config.toml
n_layer = 19
d_model = 192
n_head = 3
n_kv_head = 1
head_dim = 64
d_mlp = 768
vocab_size = 8192
activation = "relu"
norm = "rmsnorm"
norm_place = "pre"
norm_eps = 1e-05
positions = "rope"
rope_base = 10000.0
rope_fraction = 1.0
qk_norm = false
attn_scale = 0.125
bias = "none"
tie_embeddings = false
parallel_block = false
init = "normal"
init_std_qkv = 0.0371
init_std_o = 0.0
init_std_up = 0.0371
init_std_down = 0.0
optimizer = "soap_variant"
lr = 0.00626
beta1 = 0.95
beta2 = 0.95
weight_decay = 0.052
lr_head = 0.00997
grad_clip = 1.0
warmup_steps = 200
schedule = "wsd"
decay_fraction = 0.675
decay_shape = "sqrt"
final_lr_fraction = 0.0
batch_tokens = 131072
seq_len = 512
doc_mask = true
train_tokens = 715800000
steps = 5462
dataset = "wikipedia_en"
Each number is 128 + 24 x the weight over the matrix's rms, rounded and kept within 0 to 255. Layers, rows and columns count from 0. Numbers have three digits each.

# q: layer 16 attention query, 192x192, rms 0.117, rows 13-22,76-85,140-149, columns 64-127
# k: layer 16 attention key, 64x192, rms 0.103, rows 12-21, columns 64-127
q76:119139121151146116120136113143116106135116118139115115140133117098140158128140148124138128122115136133129121142138139128126139125150111115158115128097139130122112108123141098138111109119123119
q140:161180109099120114159101068134170130130142126119154110168117141114119118122225102156139126115182111089123138144095141079073142115157162160079108141071073142135122159113143058127102099109119102
k12:108109120139115151116122115129167158120137142115150137070156121156138108139116102139119135134126152134141124105130127137134112138141124157106161117133141120103117124129128138125121131135166125
q13:139114126143099119128118168127118126125122133142126109100123133128108130145123118135146097102130130128128142115099134119150107124096155131109130107117099121142124136115107136130122143091122123
q77:128134099144116126124127142115144149094132140141138131115116117153122129151120115129125115117145128128115122130115113130152103137097140153111147135137120117133124139144110150139123153121152119
q141:184137115166109140159130178124149152098131180143080124108154147102153121154130135096124164126096134142180124126133128129102143139135130137118163077097136127140135116110146171110133120145115111
k13:118151130143121134131148135131129124132126121101133145135116114128123152113146121169137135128114146136111136128151135103119140103115102091138116105152126112129119156126121128116146126112101124
q14:142087156086123139115094142130112128136142119140137130145129105167149139098121113125116129132120102139127126116166139115154130149124124105125115123131119120135127139123128140133140139156106133
q78:137090169097140135118100142143113129139125127127134111098137135144141118117128114138123140140105102147129154114134162136122126128125109108116101115133100140130147128126120184120152116127137144
q142:126132113134129127077065113121115118088126147077101146160044119098115076045197115093077141136130086147099192157119115127091162030101131097159081097102161141116152120153172171124096094107184084
k14:130156123113123150137149123143125102105126101101108136112140115112136166119174137079136132157090136160111162118138100122143140165127116086121112123164160130130105127124140111105097129130114179
q15:152126128127143175122149138120127143116155149095142158076103126154126080109085108129104160140103127128150146097162108160103117100125139109106123126138177120091143136109116110099156094105189095
q79:155120164107131138129123160105114167147177126136161143100131153148125114111079149148126176139134117150166157107158098119107168110131153143127106125117167155102121150085141100091160109136138103
q143:115125108150154102101113101151141114129115123071088113189119121142111113114135132152112160152172133114100128152115104120136122126124118136087106132110122124150122166113135131146142091141150137
k15:125160110100149129136137144133119131138124163112102097183124147113081162086122135104142134125143112133137112142135146143114164092099109101113110129139147145116162140152099163138149133167074121
q16:116117120147157122125146096117145108162140126130161129135107113094143139158129154133145118124155140158113116148115125125119121121145128131136115155106072158132158115134149138150150117112139136
q80:121115140151129106119172135114117126132156132126154142151108111114122149156118123113135126128128150164117107144124120137110128127132131142125120155096120169142148124141131116124140126074139133
q144:077137177144132150195068125144095119125120163125093121131129128136113100130130144089052138141162146143135103123117114118074109116094127086120126173122178166127173178167153127095111091101157129
k16:181089124106087145161122107114147134155115091113142160142140142141086148083140121117137097128156117158155153133153107104140093144150173108141127125141128131118093132130138126150142114153133112
q17:084169098166118120108114117141149140127094135116148122096145118080113148131163116144193135107127151108091126131095110146133111090113086172142136110139127136130138100148128159139127124157115154
q81:101121131170099098114130137127168152129103130134155143146136134104114139134149123134166145107132163090106100127122097132125106084131094117145146117120129147139140129120120115128104136138135123
q145:129143133149123144146137142116090129093124081153183143090175105123142145128121097149130131168108151117141137185125121138177098085108121142126119143175133126140088100104167151096143158169112121
k17:122104081116109090125094130106119132134100099167116115128121174132135133134152124168144150093160144136120151131094143130097085122147123100166146134113136101106137102137143150136151135138124117
q18:117153105146139105137137155160116140179180127145153130158141158114153094125152100141160122085140140127151131112121125102082081139104110086087128134116074096130144122170105133144110132077158130
q82:109147090134134071110122170144123138158180147152142149160126132115161091109131122130151114099152115114125105097149104095095101159111121106112153121113080133117129121149106123129101119112174119
q146:120113132157113097122141122153118152099131142125126106152126145149126141123110135131127156152114131117138145136133118132133112123126129100137116083098141178118118142129159124109102103065127137
k18:128154146157084134134145115103110138126134139182094119134115132176168045126138155073089131149047141131155135100166158142164143168081140134115194115140118099116130097151115120117083128151106196
q19:094092159129143120076146090091117110174120159094133145136118145083084103155146074148221150150114159143162178133112091170132140132171128152127144172147174161091115080081164150130109140137178122
q83:111078196123147101090126078098112119179114157093129153132110165101087092135141114116188138149130159130182141120108075184098157115147122139124108163114155190101131115091144150119087142112139135
q147:108142114149131086112142091134145147131098104111148115119150133098094123124161120122119135131164116147117122138129098120146106118152140147117139156164134180116106118130141148115103094117132141
k19:113158139180159144173103140129078167137155156156140139151145103131056092131198120143036156157128133043125137097104150163201148126129099132160081106100101138148103101066097108127130171160110146
q20:161048157192122089119057050153134099167089123193079154132097138153154090141155038076162115157150140112176108103171113106141096098165101126181137217146119112118165132136107149120152110116130097
q84:145077143170100080113074050140122104160115129174102150137098148121124108124129061094158125149141132110172129083124113088155133095143119149153144209139134136119154151116113128115153123111143138
q148:142070090132152110112100113173166157108130088128123124129157117109094143120148090128157135105146129090154148114133112159188129117136109114145126117147128168116120139151134115146128113120144132
k20:159112161117158148150097116118140113131139095084145143097103094130141159151158089108146105145154145106171150131128147131119123133094129160100157175086150147170166137164109138129106143124167173
q21:154138120125113100176132182174150123155102090116132128155104114164132163086084083075158103107152103178112097148114151119193145106117131131174149139143156183087172101101154027136120119102204117
q85:126154118125127101152133182164145137155114089141147131151096106152123162090088078077178134122139118172110102106128140120158146103140123144182145135145147180111156103104139049130127111096182101
q149:124139173128091116146124124104104140124111103066102148175137128174124116099136115165122171151192156162142113152124153123156140121149114141122135151106121135110156115139150126125174130096140092
k21:158153090150211099166108105130087080150116141109115165117101127114103110145056104052107138073062149124075109144111153141175151118072098070104181140113088153140146146131175112138095101165098087
q22:097200135136142122107121164157093137139170158104164100134108109125133110157205098125120169127181126139144111123148102103132176168095132143118117086159122130130122178131149149131090113155190141